{
  "num_attention_heads": 6,
  "norm_place": "pre",
  "init": "uniform",
  "init_std_down": 0.00341,
  "optimizer": "cautious_adamw",
  "lr_head": 0.00537,
  "warmup_steps": 370,
  "schedule": "wsd",
  "max_seq_len": 256,
  "doc_mask": false
}
Each number is 128 + 32 x the weight over its row's rms, rounded and kept within 0 to 255. Layers, rows and columns count from 0. Numbers have three digits each. The size before them is the row's rms in percent of the matrix's.

# layer 5 MLP up, 1024x384, rms 0.048, rows 164-197, columns 192-383
092:145155091160078123161136130127101135118115139159120158133173061118151141149105119147104149124147148112158127084121129115092073117122162126155117185131116170127062136157139111080135164129118101129136088105108110077124147176136061154104152121139179095100066167130121071127088120150097138118151134090146114178140165110080126113131068178095150129132140146136145169128181155157159200161131133157102087148136169128120100090121119224120173099107115097122197125115082117109110122162158150164122132074115171121148102071146138108138143127124183073045092178116114169127105139121129160112
104:107128126110106084095113121136160109105119126200124120149099102082144106150165123083136113152165138167123082096152169119092079132103091054143124149093080120110140153096166123141088093115077127130157147118219113190173102091166111123137143206151153131132166138133097102105079202155143165086120107100057141138124135149135096125064119162188187104094110061172071070163135149146108088128100129088147178122106132150185136100095095137045174081167069150108137153133179102146186078132116114131161140083156177096062090114131142128089117080115156121077136090170134150104128080149168163169
103:108133105126136139143098112110144133115162128129156111125113100188110123129147115167152145186078133133123108103134154099132118110135113137104161057114175131124191154130140119146100134128112132157130175090191169184063223204120135167120102138122111103128080127145110133077132127152162174106158195104166110149094107124165112186114154156115147130162142141156095113111140137137139083096190160089137155140174125096124186122140126128164129141111133157197089166152097190095089137168172122079179079207128134150102153090110157175151151122150180128121162142110112109181176175059167170143
099:137080084165101138174166158135125123162078115086121191125124152113213187130147089164146132099069075161058131225145103089147129098158123109130138126126158163086161151161097141077161139126133129164146182132124150145103156099096137121070168062090119119098112093192130104114171158139101125122176090130125162103148098125102166086171146124090103153076133161122130072143098109117122148113118132113158102088142161070114143102120089084126149145151112156112114074145145059124140190116110179134129144153112139114140082161099107151177129079096118081157167097103152157090094145152121169115
108:142131119158173197109122139110114132129157116111200132121135130110114198126179115130138169086157149087149144099115114158091090107154118083158233134140068203112118082160094219091106081122085125170170177168145106107099108143120102123134091201096204116153151093073151198119154168071173100150074133074124120176108095137110149120112113214146134100112076095125149121103161135134090129113116080115105188131161158176134153164127083098149119106130138100132053125161119064070108095182125192144145117081220121161177113172095106105079139109096179128110141106143112113136180157106107164144
107:110119167150105157139201136119123089161152138113118083159121110188106150129195106142075086159178157140116162139152130103134113124163153130115115119123209112164132085151138117081153176128111160094148137149088098140130135145109139209053043160164136203085121152110114079126145139110156147146186131042065130145142116154107151124092126122106108142086124184144134140150169164078131146148125138156078146176187184179084173107093136118172165106175102078086136166139102149129129122125144043126132101089117113148109098157109151108135081165139144187124125147150113208142118107156103116121
098:078124163163136074070101107145222118091136132124118114151168142116095129150073149079094113200112183152152157149135143073143110128154115101163100162143145137114107110161142129049110149127153145151131140057129128078162175141121146181132156159123133149134096127120147079199154116144141133084136096107117148131102134119077108077123130116082156143077156173136119037148152147100083110145082115179129117143104125127122169069194121170135144084086181118144069154123145071133123190116122155129047120155080169094112070058140148079156117146122152098101154194072142113158111096198127160151
105:168177118123088142129148134115170113088169088149163130166139148164116124105148126167088166131159099106074088129165103084199171132191074129115147139171125104085118101118132135146118097111144130121153174082140114175172125142155123134084107108121127156124104112139210139100117178154139099075135108175136173184122137114151096168174090069127075168125085145112095151163107136079137178080108121106138125167116108125147141177178122117071113087096181137109144102119103137179162127114092094104120149083128153097125161163129087101170173135149104161124135133087095101163126161123126103081
095:158165129093101191095197115089129117139105108117126106159107085094138110140116156142122128121082137178149097071122156088139154148146082132160105117120117156151175195160058163107140136090161179118108132145049081086150162198136142118130102174087181146103169078159182093108117112101123147087132097141158119126145117154121113131131151160102126104135133095090155103086153068143149083144130092170118130076158148135154170093069121101100160104199143098140132139101144152093166127179163082170161142131194149133154128157131137130131103172120133119078120173130094120104151118135108064138
092:139150152122129180136105104139108119079103132120115092212149167172131139143134116120155133139177109164136125088112154145116094095118112124101114085074082114197146111129093129149150087189194083140040076141063065203084136092144108071118082151147149139067130123127076082122098059115094119137103093122126045097100144148140166126139138123112129173127069160091143128122122107095093174165161120118157109113178131064094084110095103107152148124094088102143131079161130173140123144143162125102114169086121137121108203150177157043100134133088111138125137073120135148166156093095118167121
099:187125097121102147076142103152170174194191108164159138145086160070098097122087105149173090175120173152081126144159142123118082115124053167095101119177109069133088130099115085149105171165105142141158159071096095175171091133105135188154164115137118107177170128149147167103162091096163154123078105108111124099089114132117125110133124137069167101125147160105109120123108140080101089140176185198103132181132096126071104123073110112136151070081199117100096100146118074155132133028088121114131136134143158083138114170183135136133176160094146108125140145158083119131182150163100095100
102:144141122187101167079137118169145167177110172125148152145087115188117099122120137141105094164122125063113143133153184142174129120102053087173089067150124089142119087120124165150103191100137097140121115074116153164144065170162111115110092192153154133117144146102124102099130136099113144121139144143131135122090190137135149123173115163159164107124099127141103120091106132134157099067106122171136120098128088165131135166129173077141147167073097141120111142103102107128137123116112180150155089180128150121120128119133070175079143119128092153088162103145150043162153127156109134150
105:147159141152084095192109154143157125100115105167081159102161127124144125162153169141127120162111115205155157174151125158112082133177101114161139147140095135065114083076114127115135202113065085168108167104117163178148066178189095088147127116120094104120126088192132096142131157122159083172133115141101191084132145152113118133097172124135183151085088136153150126142109143162141109132104176044154120116160122102141129113126064134125187110140152127099120118088173097111162161136156108109143137095095071178091143100131137214126086089135115129139113156126165130093158131117218211114
099:115133163161163165112162115100134186122144156154171075105083132166122191085139155138037172150138188133122106158098125156076130122132075180071075116159153180126151132114138124056146178141153149102122137103148129125152101197098143132129106143114094105104126140099159072105143084108149156122110152102078155158118096118079175111198111110091130141115158084097108137156147143129074149137114147102091134105139098163166155162198112151169114136108164161136110134053158135111095110092077114143210097132186111161102119152105107143118119158075096135163188103173106113140152118163110084117
101:181164101168111126095128175113107167099116164111143150190120115129196161079111158105113159145059102123082083155137190161114116128095171147086161127129058087110158126122097122174064140124101175108085167178094099088134134115087122074086124164076152124150155166106178114149123127160126170045119094141150101192152110087139154107100074048137135150123154136107164100152132088169147136154123130119085095131142150062185126088128130065141111164128087166131177105060114134095142034120087151136103163204106131160176143112123134137085122139080136128118086099133081137100106169096067098140
096:131097159083171131122130125149166107099166103101129189213127117180110142139138055153157095127123101129137163130178080055148116090113036121104145104190134120151119174125105186108146109092129152118114154105145113105091104167082072183131149120158154118094189052119058155102145190117146146148141155082067114057083158119111141149135097128078133113150102141152182154144162151149142153103112098133155182105118142148144166090104126135130170098155159097140135109114096096109178104153169130111114214134151185123104108164106136124128185147133158128115117171087162117107054167116122122133
102:099121123113151093124129081169163163138117078100114159160104128186166082150174146081132133112115162144109135106090101075135130108119162117124105185197159065178105153093112056094144125151145171111202133158158165118142165145103157158110155132165116137137183191117110177086152108075169091175112133134177144123135142121125152087078138158123131114105118162144079050082104093089156174094099143172163183142148110056127133137107136106158156105079144156151141110130120155119155173128153072131112076177157124077120159137171129129111150106085100145112190144121091133144162188165037153185
105:137134039165124094142094162110092117122098176124103149119129126157122111098143091095108120177171107083121106089151137188153110110118189144112152123109163117084166146122142092156110131115128090129096114107152149120146120129151118102163092196134162166119158093156153125165135189166163126181133138150101182156160114119135127165189165122155189090175162114103114112133143055056140166137122055133128150114098166172122180072145181074109109156129131129098148128098137125122114112185134138099068139148112158156116095163051116182147133122139138123151114081062089109065125167101143110101
104:118049131113151150128127152174163110177083118140059091131182154152050122187124114166104154136133097105145132177084129180151148066133104098136155149095140106091086111147106156131152127125123057110045148081118122120146148118137153114162088110146158153047101099159075158136123163179135079128156215172137117184108146117126127083182102126159136145146149157159175170150086057188128156154199089128102143136152117157160115124109133169131115137139150114108130101142149160137157125191108140069148158151148117135197178121143075116081115122161139140132166159157153121087142128166162178065
099:096106150187127157176180122158092171185129147150145139101072167165133154144163114155149079102160166104128124124147156102074159068053112156133098130141154187144078074074131176156165103203165147155114135106129126123125185082104102148131149100145077160146132103131140160111165155081085163084135139073116130131080147131093148104125159121088138115150091163134114118152120163187135155100119129132110119171084134136162149181182086156105112172156112160122072148152083081131151121098068150065187159136131116089129123090125155098080177118118155093122117066110098087111122121145110127100
100:087126087140158176102103142167187187157157160155077161084090099181151089197112111156121129115102081124091137185097087107061097114057106127144139122116094141084097183137178162146088094124139081046156094085169159123156138069138146159149121134147075156121110116155090188094144198105143111182126151160119098178125140090139115152113144171120195106075076059085095158148124105121108152137124101121175152108145125068148144104149156126157206150144099163167134112082120165170078126121120088170075138132118080120084086118104094180104122134109169126110167123116111145143128157167102143073
101:107154104124090139168158139099127117122145126134120077178170094121148139105094202132125129143121102141137055112118166118152096121131117131123095143095117110184078147105113177154104109135132152193152162145069124112114114169197062138162092073158162155110088186086170190147155096098178090160135146151121086138100130180144190101133134120116182094179071156123138175147098120145135194170127160148078159127151108168151143144165148180090093076135168130147110150096113135103131141174181138129150185113123112214144084146119094121040103140089125162128169090092103187139141140179078115149
103:119104178133135152086113127174146137166116125183129167132150089144121118069112172168111117164173148076195109103146158165169159110104133172119147101169125126163120137051134212074137123172111100179108137095155191124111128179135137130150155161145067075074096108093137159179172146156118150079166145111135113135134183109125166135121155121113115145149083121144111118094142172099152122083145124133127138133174144126195142117173106142157111146070125144152137171132112132174097105071129147071176110168109119124121115160120098073115133082059156123055145081122118165119151112121109138083
095:109139149159147111167074140139133092143144164170153111198165143111128105147137143161077149085151118127109151120102110142152069116098149173081120127102120105170125187157122127126117164101129199169146060128149123111154116151182100054106112079131191144108167146138168086079066131165140154119134070114130120137057139134073107093106064105057113128129135157110114123118137161165134080120125090069100093090115104096178077104190062140089104134107152137114111122102131203108112120183148189094098133133148126121099147050093159140116093116165078087076081123172139175106139118113124153154
100:178153162099152212159143108177198117167116130172113149121133104106159060086101136143105080146095114105124127191129096070124170128102170124129115101060139028158181086103127091113128121207088116113152093096142156133092140114140125107166229165139126161058099080176085093138110102114127144139133144171162174113174095103136160117104135121183138192171156157154140156128146105130165056140154119090108123106159158093110104120101105164152095078148165074097108152126165160138134111103192101106085065117107136137177166095142093128114115098125138118154142094124125172112102134096097157076
107:132106169115135180109068115131144128102118111135128094119125086088162081131108133147132196163087116150150162111110105070109121083101120085177138183078117161109149115135164159163083121237103059128164168190124115152132185127159138157149137129117143156127113131112121117167136136088141060144173106108143086107130161121149084074130142175088109095053154137177130105164111107118092139118172110159155121075131091069174107158115145138170119091124115126187086089134108121151091095137155137104074218122110034157158149107163174110122130117098125069133093173189036135162134122121076144132
104:095137202116145161083117104099097134157098159113091124156133149181095114095102139150173044163097084154166115128177152131061099128104063153134111073135146185107103142149159104129091106208102138121146078073160156178059075140082092086060173131127085109105085088168113138153143078176193120090047198101109138169105080104128107121101145121159179159136165114157111130133194123093116121142126168139069148173099133080169130105134180116086142111106135154140165137131185159186085130137130113146121105121053158138171108093061115141129127123177146135131190122154179234144083111131123159094
101:083113133098168097200142103151142135119069148157176128143126137137125091115184096118161108131177130127132110114138213181094122145133130069148147142105137101117070129140073147120097050113102152185179099098207096109095117089125110186144189158192082182128159088128117152139149125110061080083115095122094142128190151137125128163142149132140170100121151154097104131140125158100096142114123095120186157145097108154125128158136095119156121108131136164115139099160142168141143176094133064116148095095102153049104152171156139144140110098144114118175152148119092133151168165145079189115
097:131131120147126138083110159148147122134171120147145082161100067120107166160137126128163113126148134155115134131119074091131158126125106142163118117116125117162150121148150150044121149121127115144115089135141136146134163140096130135161183131152168134109180111072157139136122134218114210110067107064186154113129137079081132132084144076104154135142102196175106154176123143123169154108118144141161135141175133160118145150128100128129176173185149124163175136089137101079174147135093120155094176178133112173101165139113116106147106088123169183130117118051175081150094159103139196157
091:126126050114163088145196156123162169121224121076100149133141172103119124098144106194101155159143106126219101154150123162106120164173091162057119140161111143196103087138143162122104175148139151131111126152157108096162166196141099214119158179186156154127141205110117116180164098109137072129090134147084087145113056172119129080114143170087118128067129132166096112181179161145163123196143130118124075100105044144116091144112095087170078126185124185111130147135093128148101124111119110128135115106156095128095119110076176135123095135129075108088185116103129123125123155194067110163
104:110154146153135093059129140135189081131132071111147081106156174147155118115176114116161105167102120211195141142170079152185137133103130147125096102146155081045109087105138158111179140157090148134127103108129144120101163168104087155075150149180097150117088083175128130110107098100139116138132123120113126145097156152104195078134148138115204104107137133114104166173147153161095153166142116115143163172091092063105163087138076120172072147146114194116134082093141149144106154193160123115135159090138087164150119143093096142074091112116153155104159077097195208156116142143122119142
102:148164164126131151079078160124111088096105158093155072121105074151133121136112131119156086166080179091129151097111105135133140162183128140109148092183136137182064056160144133162112085115112157115114136104108137164115117115072185111162093122092143154176110146151166141112191120097119175118118118095095140198115063059130149114131156059112167157130073111154126144158120146170155109060123127120115144122126123128106203124096179087127190066155144106071150088090170139110074119133053144107100160134120157109131111121115145072224111140169152118177069112166160087107125124086113080143
093:084154119143104165147157134055148147171124108135149137086079160114114138137192151099126139060131139144131127160180090149114137189161162091127128092082127156133090074152136178117146126126097153147073142100122157084105109110070123122111123118093094193119163129134173137167128103111099125093137104140089176105126152155142138102096125149129072076142107154164086108152094154128098135115148163083119135144132135137081088118096138143070152151164172061128104129151109184179189141092114130143180155110119155147152144166141120180118143196130075147091169133155148104140147148121146109155
101:083143110174107096145162196145085102167117110095089166111110148133161108138174131119169079119135077144151158180141171090118151152108105151124139124082134147199107058159190098126122098073156113109140078067147162101108090106099161152061172157182134145128135134078109113115065191151129130107113094153103159148101097112157095140123152144110172090129082172158085050158129114079131130116132099112132139150057073134108103096119103125131155114084117128102126133080155118103128152117130138110107085135111156111105074104106105125112082098137070108109160146119173141126086152153145165120